{
  "n_layer": 10,
  "d_model": 512,
  "n_head": 8,
  "n_kv_head": 2,
  "head_dim": 64,
  "d_mlp": 1344,
  "vocab_size": 17323,
  "activation": "swiglu",
  "norm": "rmsnorm",
  "norm_place": "pre",
  "norm_eps": 1e-05,
  "positions": "rope",
  "rope_base": 26200.0,
  "rope_fraction": 0.25,
  "qk_norm": true,
  "attn_scale": 0.125,
  "bias": "none",
  "tie_embeddings": false,
  "parallel_block": false,
  "init": "uniform",
  "init_std_qkv": 0.0349,
  "init_std_o": 0.0078,
  "init_std_up": 0.0349,
  "init_std_down": 0.0078,
  "optimizer": "muon_variant",
  "lr": 0.0121,
  "lr_mult_down": 0.7,
  "beta1": 0.9,
  "lr_head": 0.00807,
  "warmup_steps": 0,
  "schedule": "wsd",
  "decay_fraction": 0.631,
  "decay_shape": "linear",
  "final_lr_fraction": 0.0,
  "batch_tokens": 131072,
  "seq_len": 512,
  "doc_mask": true,
  "train_tokens": 872500000,
  "steps": 6657,
  "dataset": "wikipedia_en"
}
Each number is 128 + 32 x the weight over its row's rms, rounded and kept within 0 to 255. Layers, rows and columns count from 0. The size above them is the row's rms in percent of the matrix's.

# layer 5 MLP gate, 1344x512, rms 0.121, rows 432-466, columns 256-319
size [ 98  97 104  99  95 104 104 105 101 100 103 101 101  95  97  98 100 105 111 101 102 101 105  97 107 102  99 100  99 102  94  99 105 104  96]
[[111  91 154 118 166 167 140 127 130 136 146 124 123 173 166 146 152 179  71 208  93 165 141 112 109 158 143 119 112  80 146 166  83 135 128 170 108 139  94 164 137 117 166 154 147 127 151  81 154 193 114  92 144 140  86 170 107 128 121 179 128 159  76 110]
 [130  83 142 171 112 107 129 104  95 151 145 119 178  78  94 136 131 132 132 138 142 200 112 162 144 102 150 144 170 171  89 122 100 148 142 151 105 162 172 137 191 122  90  24 133 112 111 152 144 186 115 105 149 158 126 106  99 103  97 148  58 118  82 123]
 [123 120 130 166 106 125 132 102 163 151 150  73 162 118 114 120 105 146 163 131 151 135 148 122 157 113 124 107 189 140 146 202 153 109 180 168 142 214 123 137 126 132 159 126 117 113 125 124 205 129 168 103 132 169 149 131 136 146 101  99 142 101 171 101]
 [ 63 103 139 107 156 150 146 108 130 157 107  98 137 100 127 106 159 126 191 132 125  84  88 122 127 121 158 153 131 101 131 134 136 143  52 108 179 112 146 122 146 111 112  81 135 121  83 113 130 127 112 163 119 179 124 165 135 184 125 182 208 141 147  75]
 [149 148 180 156  82 126 164 135 148  96 111 114 135 144 128  74 151 157 101 119 100  91  77 128 148 135 137 132 161  87 136 101  79 119 124  98 110 104 134 162 169  83  82 124 117 110 133 112 139 146 157 163 122 112  90 103  51 117 154 109 104 126 140 173]
 [156 153  96  76 109 177 146 104 135 117 140 164 194 141 133 160 144  64 103 112 159 125 133  89 155 156 151 140 147 191  94 144 106  56 119  89 182  68 114 129 120 168 186  97 140 109  57 115 158 122 110 153 133 118 128 107  88 144 122 123 101 120 127 138]
 [108 107 123 145  86 161  93 175  75 178 133 125 106 110 154 114 155 126 140  56 148 187 190 121 156 107  99 123 112  52 108  97 109 108 185  80 137 134 138 168 173 133 122 143 101 183 153 163 160 116 149 162  87 144 143  82 176 144 159 168 151 177  84 161]
 [155 168 104 163  54 168 130 100 142 163 146 101 172 150 106  99  95 100 117 177 110 166  84  97 139  75 146 108 112 151  74  86 167  82 125 167  75  99 151 132 145 143  69 143 135 139 136 126 134 112  82  90  58 142 175 162 180 130 126 110  90 148 125 102]
 [145 159  94  90 136 140 118  52 141 175  51 156 147 179 126 111 110 118 129 103  98 104 112 145 134 100 152 149  84  37 134  97 160 121 130 100 116 147 143 109 152 109 151 155 149 111 110 131  93 135 197 117 147 163 159 141 128 161 143 107  79 175 220 130]
 [186 144  89  83 184 176  68 151  90 127 147 127 130 154 136 126 169 144 112 157 131 110 119 108 114 194 121  93 120 121 146 118 117 126 147 120 109 173 137 124 146  64 100 121 122 130 127 134 104 172 112 109 150  71 131 110 169  54 168 102 122 106 138 119]
 [ 93 107 109 112 131 137 125 106  98 144 118 144 102  76 139 105 119  77 129  61 153 101 130 131 163 107 117 117 115 135 148 128 213 109 168  95 104 158 150 135 112 127  71 161 111 108 117 127  52  98 123 126 146 129 104 123 150 116 116 128 176 132 123 102]
 [168 203 115 153 119 169 136 117 121 125 107 126 166 149 168 113  89 166 169 127 126 108 149  70 116 140 150 162 133  89 100 119 126 160 124 121 176 120 113 134  74 187 105  84 113 137 105 132 132  70 115 165 118 143  84 154 153 118   6 109 160 121 120 113]
 [140  95 128  71 143 104 108 180 122 117 151 138 116 149  76 164 160 165 174 121 100 105 172 103 156 106  79 137  89 175 128 142 124  91 147 159 173 118  97 101  82 170 125  97 121 135 177 204 163 103  72 165 102 119 123 122  74 185  72 165 166 128 110  77]
 [156 156 126 125 103 148 118 107  96  90 122 139  89 115  94 130 133 174 153 140 160 111 127 130 117 114 150 101 149 125 100  85 150 149 180 152 161 128 132 184 195 120 112 155 123  90 137 145 139 122 108 144  97 131 120 152 102 195 142 122  88 150 116 130]
 [144 120 154  94 127 105 116 111 107  87 148 158  82 102 144 136 140 111 174 133 105 191 129 112 203 144 166 124 154 141  83 128  52 168 122 113 138  99  78 183 164 108 167  94 150 184  66 147 149 153 103 127 144 121 130 175 118  80 136 142 157 124 125 141]
 [106 199 188 191 128 155 123 112 113 105 114 137 153 117 154  98 169 139  92 114  82 150 136 120 130 116 143  93 125 125 110 156 126 126 152 101 203  95 130 106 118 109 122  67 138 146 118 105  88 139  86 116  90 120 126  90 108 150  92  98 122 108 162 124]
 [178 119 113 124 124  96 125  71 106  99 147 154 158 159  90 121 145 152 175 119 134 165 173  98 169 154 131 165 173  84  94 130 100 180  93 100 112 103  78 124  83 134  91 177 172 113 110  87  94 116 137  97 109 134  86 125  86 161 118 104 159 134 130 164]
 [136 106 127 112 115 136  97 142 157 149 197 165 168 115 115 158 125 118 146 103 103 166 129 160 163 134  64 143 126 124 129 163 169 114  72 113 110 135 113  76  92 174 117 167  42  82 162 121 114 108 146 164 178 169 132  76 158 107  96 152 159 131 169 144]
 [132  87 120 148  51 162 118 163 141  77 156 121 193 195 153 124 141 102  94  74  27 142 132 168 127 117  88 156 125 162 121 211 158 102 158 152 154 117 160 143 145  88 134 177 170 129 119 115 130 132 118 197 128 156 143 111 114 148 149  91 138 167 198 165]
 [125 110 138 170 178 146 168 102 167 134  74 115 185  97 101 134 155 102 109 137 166 124  77 135 114 113  95 155  72 116 105 102 182 120 127 115 132 133 123 127 118 105 100 136 158 134 108 137 111  75 134 155 104 163  88  43 115  87  70 137 140 122 209  66]
 [111 120 192 101 122 102 123 162 111 162 159 116 156 111 141 101 176  91 118 133 142 165 116 200 153 129 156 113  91 107  99 153 109 133 145  84  82  77 147 111 120 156 139  91 144 178 106 162 141 125 129 149 126  76 174 143 138 128 138 156 161 125  53 113]
 [ 68 102  87 126 134 102 157 127 104 130 189 140 146  91  66 200  96 164 145  88 132 147 158 201 186 156  56 122 114  85  93 178 108 146 145 207 133 187 163 140 186 108 102 139  71 187 125 169 178 107  88  83 169 118  97 122 151  90 152 139 106 147 106  94]
 [134 117 187 227 106 152 121 150 153  94 142 128  80  84 113 204 125  51 157  80 115 155 166 118 105 107 122  82 161  83 138 139 173 141 122  95 123 154 167 163 116  37  77 138  85 110 104 137 103 153 117 155 131  84 151 149 162 117 185 155  71 136 130 130]
 [155 113 153  85 166  54  77 145 177 111 126 131 143 116 180 146 141 115  75 122 107 178  90 121 174 163 110 103 134 120 174  76 172 205 145 134  81 185 100 165 129 124 156 138 130 138  90  81 126 163  91 117 140 121 102 155 143 145  92 146  84 141  98 191]
 [113 130  93 177 131 104 142 110 180 103 131 122 138 127 176 113 155  65 187 153 113 188 147 116 137 101 159  82 151  99  96 146 128 149 153  98  87 163 147 108 152 182  95 171 107 146 150 128 115 172 144 116 151  95  99  97 106 122  74 136 133  84 173  75]
 [110 162 122 120  86 125 161 124 128  69  45 138 119 191 145  87 100 107 129 150 154 146  63 124 113 115  75 140 113 147 164  73 138 179 195 226 176 177 133 137  65 161 109 121  95 172 132 152 145 106 136  88 148 162 134 124 107 125 102 149 111 123 110  76]
 [124 135  95  79 164 118 127  50  62 136 119 135 148 156 114  67 157 159 116 118  82 166 137 138 104 161 138 133 122  99 137 138 123  84 136  53 145 154 181  83  96 137 129 139 114 107 105 165 111 129 156 118 213  80 103 128 190 148 103 108 124  82 148  94]
 [116 115 118 144  97 124 116 124 112 137 162 187 111 151 159 206  85 144  91 171  72 150  72 112 146 140 152  99 136 144 174  96  99 142 134 163 112 116 155 209 184 138 181 167 149 160 190 109  97 116 106 146  89 125 140  77 143 134 142 145 155 159 116  67]
 [ 99  68 124  93 107 158  99 134 124 144 163 135 124 140 105 130 123 106 109 138  71 192 106  98 129  74 168  92 162 119 107 156 120 123 110 144 157 151 116 165 184 138 123  82  99  94 181 115 132 115 100 138 152 163  98 137 153 112 169 151 171 113 156 161]
 [ 49 145  80 134 135 156  69 191 184 125 112 107 124 121 146 181 170  73 138 138 156 177 133 128 165 143 112 162 106 111  83 140 112 166 142 147 133 107 102  54 123  58  78 112 152 140 171 143 116 131 150 149  97 113 119 157 132 152 134  90 148  67 136 123]
 [162 170  81 144 122 109 148  97  72 149 109 111 164 100 141 175 135 155 130 141 109 128 130 155  87 120 104 128 131 135 128  97  73  76 100 166 104 106 124 106 125 131 130 144  94 155 110 119 146 159 113 190 112 124 107 148 129 137 125 101 103 132 139 103]
 [151  76 172 117  79 135 161 173 118 183  88  59 159 142 110  98 151  86 120 112  86  69 145 109 172 106 173 114  86 195 159 126 157  96 108 123 136 173  87 156 136 183   9 113 113  79 148 148  76 102 102 134 167 101 143 124 156  65  96 161 141 126 137 108]
 [131 138 119 169 145 155 124  64 153 130  67 175 124 117 134 124 113  99  78 171 139 157 126 129 112 100 167  95 148  66 163 112 144 131 145 142  83 102  82 168  99 144 102  78  70 103  81 130 182 161 109  81  90 119  96 188 199 122 169 121 114 121 113 160]
 [ 50 179 128  78  77 118 120 100 114 128 118 135 151 131 186 102 126  91 150 101 164 142 145  98 143 116 141 138  89 174 168 117  81 126 129 101 139 123 113 159 109 115 126  94  83 109 171  93  81 115 148 122 131  99  94 140 159 112 184 140  97 156 108 111]
 [117 116 141  86 190 141 185 117  52 159  89 108 126 115 146 103  70 241 118 168 127 147 110 108 163 113 107 127  71 102 204 157 132  76 118 107  98  95 137 116 154  71 105 150 134 152 161 180 150 148 106 170 109  66 132 111 140 130 119 139 111 139 117 125]]
# layer 5 MLP up, 1344x512, rms 0.129, rows 432-466, columns 256-319
size [ 98 101 102  98  93 105 101 108 100 101 104 100 100  98  94  96 102 107 105 104 104 105  99  98 102  93  97  99 101  98  95 100 104 106  98]
[[ 94 118 128 124 166  80 107  89 119 153 114 115 141  88 108 131 161 122  96  98 126 137 123 104 125 156 149  98 105 158  72 147 226  85 144 161  64 122 101 103  65 144 104 134  99 115  98 145 106  90 116 143 109 116 189 137 110 144 123  65 144 140  86 102]
 [112 171 176 120  86 123 174 136 180  57 113 163 113 112 138 197 165 120 108  99 158  93  84 140 118 135 178 116 123  99 174 127 115  71 160 100  66 102 142 142 105 135 117 106 159 118 156 137  85 169 117 138 127  68 120 176 128 108 164  93 114 131 127  93]
 [104 128 157 164 164  95 100 119  89  74 143  67 167  97 194 117 103 137 185 117 133  97 161 128 122 124 148 162 186 104 124 178 147 135 103 160 118  83 115 161 165  83 147 124 117  38 137  83 126 161 172 180 148 116 118 136 143 134 108 156 112  99 120  83]
 [134 116 104 144 196 131  85  73  88  81 107 158 163 122  93  58 137 155  97 188  97  36 134 138 162  98 115 100 110 195 180 140 111 150 127 143 180 109 150 118  76 152 141  89 142 132 118  77 144 150  98 133 106 165 162 160  78 102 145 106 138 149 174 114]
 [150 134  91 109 155 122  72  93 138 121 161  90  91  88 121 113 168 135 146 152 101 139 129 113 128 123 169 144 130 187 110 192 135 117 156  98 140 119 176  90 126 115 127 132  88 154 156 151 187 158 114 133 134 103 173 175 112 126  58 154 114 144  62  90]
 [120 140 152 107 167  99 121 111 101 110 115 110  58  40 167 182 127 180 102  94  99 163 142 132 122 147 124 169 172 159 146 155 121 114  99  85 118 159  87 130 172 149  49  97  83 108 134 169 162 126 150 113 123 135 174 144  98 112  75 132 136 135 106 133]
 [100 146  99 129 123 135 114 145 162 117 130 188 144 164 160 101 127 125 135 153 118 176 136 155 156 161  93 108 105 135 117  86 106 126 186 128 108 136 144 108 142 128 129  99  89 132 112 132 157 123 128 169 157 114 149 102 130 174 194 115 115 136  88 110]
 [144 131 229  78 168 115 147 205  90 148 146 129 143 220 129  95  93 145 118  61 163  93 137 136 125 157 144 101  79 154 137 128 164 135 126 152 120  91  93 162  29 121  79 107 173 146 112 111 134  98 147 202 180 156 132 102 159 108 104 114 177 135 105 134]
 [150 126 134 157 136  90  43 187 112 120 129 139 168 126 153 137 131 114  89 111 178 119  82 130 135 154 122  99  68 134  96 130 156 153 196 142 176 159 158 124 154  91 106 150  98  93 110 102 120 146 166 182  99 182 111 172 112 153 177 111  97 105 122 168]
 [126 152 132 121 133 135 128 113  82  81 140 145 132 164 171 122 117 117 111 188 127 162 156 108 136 109 152 174 158 143 172  91 159  66  89 123 110 100 115 180 118 136 120 135 150 123  93 130  96 163 173 125 124 101 120 155 168  81 168  81 163 165  99  97]
 [131 118  88 172 163 100 117 137 150 133 141 140  69 153 109 133 145 148 139 172 119 119 104 145 177 179 108 208 205 166  98 147  94 177 109 146 144 140 117 118 184  78 122  94 133 125 134 142 163 107 167 124 126 109 156 158 175  71 155 167 185 118 135 140]
 [163 156 143  83 132  84 107 122 153 143 107 101 129 142 102 178 153 125  98 107 165 151 142  66  99 122 172 133  80  70 142 100  87  94 148 101 103  50 158 168 145 107 123  79 116  99 148 110  96 134 115 100 163  75 146 134 104 157 136  86 158 117 157 120]
 [ 81 117 117 112 159 157 128 141 162  97 141 127 150 173  99 132 148  87 139 167 133 177 112 112 121 128  84  66 134 114 115 142 124 132 128 142  60 123 157 142 149 138 156  59  92 157  69 161  85 115 107 129  93 122 133 201  66  81 179 123  78 130 144  94]
 [ 92 101 167  71  89 142 142 141 188 180 125  90 138 171 114 115 129 119 164 135 121  98 130 139 126 171 177 146 122 174 129 126 156 188 139 118 165 133 136  79 139 122  85  93 113 129 156 115 112 123 136 129 159 168 167 183 155 128 162 165 126  90 112 140]
 [127 163 156 176  98 117 155 183  76  90 129 119 130  91 124 122  90 134 161 126  97 124 107  84 123 112 170 114  91 115 112 147 114 155 194 175 125  99 112 122 185  68 130 138 138 110 126 156 111 106  83  92  78 113 137 155  82  85 151 170 112 159  74 195]
 [148 135 137 104 143 142 135 163  97 156  55 137 125 138  78  99 149 138 147 185 143 140 109 132 127 210 110 169 151  75 151 172 130  92 147 141 115 168 122 184 208 131 103 115 160 167 136 118  77 100 136 191 159 121 162 142 170  57 129 100 120 164 130  84]
 [ 72 108 127 136 124 127 116 120 115 166  86  86 123 121 136 172 149 114 167 186 102 120  93 139 139 114 134 142 146 105 126  97 144 112 105 157 127 144 163 142  74 154 153 121 137 118 112  83 122 154 111 151 112 186 138 128 171 171 190 132  75  79 110  96]
 [119 120 130 182 117 113 145  63 103  93 104 118 140 112 179 104  72 156 145 148 148  96 145  93 187 158 110 101 144 127 151  99 110  90 147  80 126 128 115 158 152  95 106 181 132 111 147 212 171 137 137 151 149 128 128  81 132 141 119 156 154 184 106 167]
 [163  94 117 165 135 121 132 139 163 182 142 128  73 107 147 186 113 118 211 136 110 119 120 118 144 154 145 100 147 192 138  85  40 109 165 111  80 143  81  74 102 159  89 109 144 138 126 113 134 126 150  88  64  77  85 135 117 163  84 100  94 103  88 124]
 [144 136 139 151 202 115 119  53  99 104 105 121 132 100  96 142  96 146 127  91 156 145 117 133 165 152 103 104 157 119  98 135 138 177  98  95 101  98 133 129 139 128  88  70 154 102  82 111 118  63 117 105  72 167 119  78 115 157  83 120  98 138 116  98]
 [158 181  90 115  92  61 140 145 118  82 123 158 102 116 110 133 117 168  97 111 171 179 113 177  95 146 139  80 132 132 143 109 157 148 156 145 182 140 102 135 134 112 116 112 101 152 116 157 113 201  92 128 110 138 164 206 182 127 131 137 113 157 177 129]
 [ 75 146 142 157  78  32 132 174  92 137 142 131 157 172 128 139 147 143 158  82 133 101 134 202 153 130 176  96 134  63 106 124  97 178 137  84 132  98 150 149 119 112 121  92 104  98 110 123 110 136  83 123 123  62 129 191 136 113 151  59 116 108 105 103]
 [129 143 169 113 115 130 101 143 117 155 166 151 147 124 191 155 148 137  71 160 188  71 101 196 140 111 142 121 134 151 142 131 115 188 122 143  97 104 149 187 107 148 169 171 157 110 147  99 108  51 130  75 123 149  75 120 149 141 129 148 130 135  66 136]
 [155 139 145 112 180 156 119  71 112 221 127  84 118 176 105 102 111 144  99 179 112  88 149 153 154  17 140 108 107  71  87 182  70 126 139 108 150 132  92 116 130 101 105 134 135  91 129 130 139 129 172 117 148  72 171 138 173 108 155 130 143 107 100 130]
 [113 159  78 126  80 151 142 159 196 133 134 123 169 136 113 129 185  92 155 188 112 132 150 138 115 114  81 151 123 155 125 130 176  95 150 177 179  75  69 183 142  98 159  46 144 135 109 121 133 146 117 141 165 108 183 116 148 119 128 104  71 152 112 148]
 [125 108 225 152 146 120 115 124 147  94  96 147 166 118 143 172 106 138 151 121 118 125 143 163 164 147 125 163 143  93 110 166 160 186 156 149 146 170 106 133 155 157 187 118 168 107 116 148 151 133  91 127 117 150 103 156 134 134  93 161  92 176 146 110]
 [164 154 125   0 170  82  73  79 132 101 149 120  66  45 148 129 127 113 108 174 162 100  95 123  93 154  77 120 125 162 178 115 125  77 158 124 102  65 117 185 104 100 182  88 136 145 112 114  70  75 146 136 122 152 167  98 108 103 135 131 116 129 114 203]
 [155  98  77  97  79 135  86  95 129 109  93 205 124 137 162 138  56 154 101 135 134  95  55 133 168  89  85 170 182  99 137  89 133 151  98  89 106 118 121 124  73 105 168 183 115 136 160 173  65  63 139  63 105 151 104  94 135 148 176 151 135 157 152  44]
 [156 138  84 118 145 170 157 106 157  88 129  45 167  84 106  85 180  75 131 135  96 139 146 114  64 183 107  37 146  94 126 154 136 163  91 179  96 116 149 207  61 140 153 117 113 151 144 138 145 147  81  91 146 106 121 129 168 155 162 127 161  97 128 146]
 [ 65 120  93 132 105  95 142  95 163  76 140 106 108 136 197 155  71 157  42 130 178 116  86 102 172 114 149  94 159 115 158 153 113 146 102 115  94 152 156 108 130  77  89 133 157 150  84 107 130 191  99 167  80 182 166 165 102 168 122 137 134 126  71 135]
 [ 84  92 126  97 128 116 107 143 161 159 140 132 116 193 142 119 163  73 139 111 131 107 122 176 161 108 166 160 179 115  74 106  84 124 153 124 146 134 147 163 110 164 152 116 137 144 140 190 113 127 209  95 185  74 165 133  74 129 132  57 201  86 103 197]
 [116 140  80 101 148 185 101 120 104  88 129 109 103 102 133  91 153  98 176 110 130 207 108 112 147 104 138  77  78 168 120 159  84  84  92 120 135 100  58 126 167 103 112 108 118 110 117 156 114 135 105 142 200  97 155 147 156 102 120 127 147 204 122 154]
 [124 157 117 117 162  87 105 131 177 131 166 167 163 127 106 196 134 131 128 105 127 126 138 156 114 139 110 181 115 205  93  92 126 135  95 182 118 161 133 176 141 175 142 177 140 139 162  82 107 156 126  70 150 130 118 148 113 135 138 115  58 118 181 113]
 [137  54 130 146 119 132 137 124 134 162 167 164 121 114 132 180 116 150 121  97 112 108  59  83 130  89 151  82 117  64  77 150  91 149 146 164 131 159  77 199 110 112 161 116 220 131 122 106 126 160 159 170 134 165 129  72 133 141 168  98 150 115 157  80]
 [161 129 141 143  68 159 161 149 134 130 156 183 129  74 137 157 122 182 160 127  84 104 117 163  91 157 138 165 124 147 201  82 126 115  90 112 111 137 105  58 107 172 192 131 110 134 157  64 106 113 133 113 175  76 148 139 103 176 209 123  51 130 158 106]]
# layer 5 MLP down (transposed), 1344x512, rms 0.0519, rows 432-466, columns 256-319
size [100  97 103  98  94 102 104 103  97  98 101 100  95  97 100  96 107 104 100 101 104  96 103  99 103 100  96  97 101  97  94  98 105 103  98]
[[162 116 164 145  76 136 153 116 142 117 158 116  83  95 129 137 105 136  97 130 168 128  91 155 161 147 108 126 139 148 145 125 143 141 129 118  85 138 172 146 119 108  62 131 172 161 164 173 120 188 130 140 165 125 139 137 103  93 164 136 136 170 119 159]
 [ 86 126 155 100  97 111  66 161 160 152  68 102 227 164  66  90 123  86 159  98 148 159 103 117 156 119  93 130 144 100 142 132 126 160 162  99 177  91 110 154  94 114 152 107 135  69 138 131 117 126 194 171  68 143 151 121 135 108 154 154  22 145 108 174]
 [119 108  95 153 170 113 123  99 102 136  92 127 129 131 128 195 144 124 154 135 130  87 103 128 125 103 110 133 144 130 153 144  65  97 107 104 126 154 106  84 163 210 200 116 103 118 134 122 131 110  97  84 120 135 119 155  81 151  90 126 104 105 146 139]
 [134  95 151 200 150  89  81 121  99 133 161 153  88 162 141 106 137 133 126 126  92  97 153 125 134 137 165 137 115  97 162 162  54  88 140 140 120 127 145 119 106 132 136 123 102 154 130 173 107 146 144 134 108 212 105 127 158 157 162 152 195 160 127  87]
 [163 116 144  95 108  78 153 114 120  92 157  96 146 128  76  58 155 162  76 120 137 159  77 111  83 115 148 179 123 152 125 186 123 132 156 121 124 113 119 108 152  73  88 160 102 130 123  59 142 153 111 128 141 114 120 128 112 120  96  58 113 135 101 147]
 [ 69 155 161 155 156 151 118  92 151 108 128  71 127 117 187 134 140 152  79 120 105 145 111 144 123 186 112 155 134 172  86 171 129  42  87  60 145 101 140  84  93 126  85 153 122  69 118 135 182 131 107 132 121 132 109 186 105 124 122 108  17 151 109 170]
 [167  81 162 158 169 119 170 100  99 110 152 195  85 128  79  98 144 185 130 127 125 103 140 115 129 109 149 133 124 136 187  98 141 133 151 168 189 121 179  92 115 200 191 221 128 112 165 142 101 110 127 109 101 136 178 148 136 140  83 116 108 134 131  69]
 [153  90 144 117 121 122 123 131 124 133 118  97 111 143 154 160 135 181 129 101 143 145 161 140 141 114  72 133 135 119 135 141 147 175 111 113 151 178  97 132 118 127  84 105 183 107 149 141  88  86 118 102 161 142 146 146 108 127 116 138  78 143 109 131]
 [120 107 140 158 110 129 137 176  73 119  68 117 135 146 131 115 144 136  84 125 187 118 117 187 138 141 149  85 149 194  93 107 145 159 169 119 209 120 150 126 145 131 178 157 145 109  90 132 108 132 105 131 191 121  93 161 119 164 106 125  98  90 149 118]
 [134 144 153 126 170  95 106  97 120 145  55 158 129 130 124  82 139  94 110 150 110 154 133 117 165 147  79  74  99 154 150 151 178 151 173 148  98 166  96  38 225 154 156 201 132 105  76 110 160 189 140 182 179 120 106 150 100 136 121 126 129  79 100 107]
 [110 138 171 145 132 121 161 176 119 108 104  73  43 126 158  99 142 164 131 150 152  90 129  79 161  99 118 153 142 145 128 121  79 150 153 121 154 147 138 127 157  89 139 130 104 170 189 148  60 147 103 160 173 105 228 119 180 155  71 141 169 190 161 102]
 [152  60  99 128 109  81  57 144 103 123 151 180 103 127 133  88 117 134 109  92 105 164 161  86 105 154 128 171 165 191 151  60 158 187 167  97 121 115 124 141 121 171 133 150 107 139 128 116  69 150 134 105 112  84 123  88 179 135 102 114  52 147  72 119]
 [112 116 144 183 108 110 175 158  50 114 128  93 150 108 106 139 122 131 133 122  80 175 108 132 104 108 129 164 157 140 119 156 133 152 191 115 151  54  57 123 105 113  63  97 201 162 116 123 109 142  97 142  93  65 163 191 189  46 156  91  96 122 121  79]
 [110 112 138 202  87 133 175 111 157 159 111  53 108 177 118 118 194 208 170  89 177 144 152 172 140 111 172 178 126 118 151 140 146 111 121 133 129  87 124 137 184 148 128 131 151 170  99 164  53 185  95 118 124 121 142 173 134 122 123 148  99 147 115 121]
 [135 105 141 146 167 138 138  93 125 116 173 230 129 101  74  92 164 106 169 180  82 164 136 112 132 143  81 135 152 145 131 133 119 166 167 144 125 166  49 161  61 144 150 136 121 191 139 153 101  88 151 185  96  82 123 166 152  82 179 137  53 177 159 130]
 [ 94 118  86 120 150 101 113 163 110 125 185 139 112 146 187 133  53  93 134 166  84 168  99  97 126  95  64 135 118 122 116 173  83  63 129 138 185 148 131 169 140 124  92 181 111 143 120 128 180 116 117 131 143 177 155 106 128 139 147 177 124 107 152 133]
 [137 111  93 103 157  96  83 103  99 179 111 120 136 149  58 147 103  79 153 125 140 162  88 175  97 140 105 121 131 139 147  95 157 225 144 190 131 182 167  60 131  98 130  93 154 146 128 169 106 134 120 151 150  81 149  99 130 131 133 208 100 102 131 146]
 [ 75 144 164 146 151 161 114  58 167  99 148 128 124 136  94 163 167  76 149 178 108 155 138 155 158 137 147 140 130 116 154 145 106 174 161 152 147 128 147 123 150 136 147 166 161  87 122  47  66 160 123 104  86 108 148  95 212 151  95 143 142 128 173 180]
 [144 120 213 186 161 123  76 107 151 132 142 145 176 163 103 116  97 122 111 142 116 123  92  71  69 101 105  95 161 129 154 128 113 153 140 180 128  74  78  50 164 187 200 141 145 133  72 161 114 172 119 121 138 161  56 147  68 191 178 105 112 137 180 137]
 [135 151 197 135 149  81  48 113 105 119  60  63 153 132 183 131 118 107 112 130 111 172 142 156 107 124 138 109  90  87  93 110 117  60 121 143 137  68 115  76 122 133  66 178 207 125 145 157  97  96 121 159  85 134 141 129  65 148 127  81 131 135 124  87]
 [128 130 126 109 100 121 112  80 101 150 189 190 140 143 118  68 141 158 149 183 135 147  71 162  79  82 214 158  79  89 115 142 158 173  67 176 186 152 134  85 115 102 145 135 141  82 128 150 168 100 168 130  56 150 121  90 128 110 110 172 145 111 153 129]
 [183 151 163 113  98  77  91 147 108 140 105 160 119 140  94  69  94 159 122 131 163 122  83 147 126 114  72 177 148 165 104  96 176 152 109 164 121 136 106 121 117  76 133 130 151 137 142 112  72 153 156  82 103 121  73 158 111 119 103 148 115 115 165 112]
 [148 151  72 105  52 129 126 113 120 116  88 109  81 100 123  97 132  80 149 133 150 139 131 177 104 143  99 136 134 175 183 148 140 155 144 144 137 109 146 182  90  90 136 160 158 154 136 116 123 160  89 118 149 147  84 114 119 156 130 171 126 144 198  93]
 [156 141 132 149 146  71 118 180 182 113 152 123 110  94 117 196 161 143  73 116 135  96 128 182 159 102  92 106 120 191 118 126  89 180 193  90  92 130 131 160 131 172 162 122 100 159 124 173 115 118 124  80 117 115  91 117 111 103 115 127 126 146 119 132]
 [ 78 127 179  75 112 100 124 139 113 105 108  94 141 107  99 155 162 108 145 131 126  94 124  79  76 135  93 192 125 114  95 137  80 117 124 120 117 141 142 122 100 148 176  56 160 198 146 115 175  82 108 152 192 118 100 131 112  95 111 146 133 153 105 140]
 [135 136 141 122  83  95 131 128 114 183 211 128 144 102 114 151 165 102 114 100  69 169 178  57 108 141  81  64 107 106 173 118 120  94 169 122  82 137 125 131 197 114 140 197 158 105  89  73 137 158 133 112 133 100 141 108 155 109 141 131 121 157 116 121]
 [131 196 110  93  93 144  87 206 181 100 115 167  91 110 137 150 137 119  74  86 124  81  61 112  93  69  96 101 134 159  84 116 149 160 131 191 164 118 137 128 173  80  87 150 186 116  99 180 130  99 101 118 111 143 132 111 111 157 127 154 136 149 101 106]
 [132 154 108 177 121  98 123  79 124 141 111  70  86 152 157 127 130 108 118 154 192 129 135 105 161  97 155 138 132 128 150  79 168 174 112 137 111 137 139 124 120  99 118 162 127 164 105 163 117 102 131 138 165 139 129 176 190 150 109  99 139  92 141 116]
 [174 205 111 148 129 122 156 125 149 137 136 130 193 141 163 117 173 152 114 164 148 110 190 107 172 140 173 111 179 159  89 159 154  95 130 125 136 117 127 153 139 168 133 110 136 116 164 104 161 142 121 174 164 126 182  77  82 138 145 131 158 159  96 134]
 [129  92 194 124 142 142 139 146 186 206 172 120 143 118 114 160 144 142 128 183 103 150 177 165  69 182 174  69  45 161 117 148 162 156 154 177  92 160  95 164 176 142 114 106 113  74  61 135 167 147 160 148  83 166  99  94 168 161 169 108 117 124 105 152]
 [100 124 209  52  87 181  67 142 174  71  99 131 121 173 154 125  98 131 187 124 148 151 147 141 154 102 157 149 140  63 165 123  97 164 117 136 135 119  94 162 143 146 158 112 154  59 141 181 118 204 154 140 123 152  87 129  85 126 112  98 146 137 132 121]
 [115 119  80 154 120 139 103 123 124 103 138 163 146 107 118 178 122 178 214 157  79  95 122  60 100  96  92 113 129 167 130 179 178 147  79 100 136 122  98 135 123 139  46 126 163 208 169 134 137 129  93  77 156 111  94 132 170 161 132 116 151 219 106 133]
 [140 160 179 100 111 101 109 167 119 138 168 203  91 152 120  92 103 148 124 171 119  96 129  99  57 123 112 161 150 198 151 179 169 118 160 132 146 151 173 151 114 125 231 149 131 106 179  81  84 180 124  92 141 127 150 116 129 136  91  74 108 161 102 105]
 [139 129 173  86 106 117 192 172 122 149 141 131 142 167  80 150 129 101 123  92 152  71 127 115 203 113 180 111 163 123 133 181 144 208 109  93 123 133 157 162 145 164 155 146 196 107 101 152 129 167 101 215 167 150 115 123 118  83 139 121  95  60 100 124]
 [138 211  94 117  90 115 100  84 160 115 177 137  88 174  98 127 113 158 118 124 152 132 104 135  95  85 153 131 124 144 144  97  98 142 101 142  95 122 115  99 160 120 101 134 158 125 126 138 147 123 109 109  80  96 102 151 108 164  84 165 115  79 134 112]]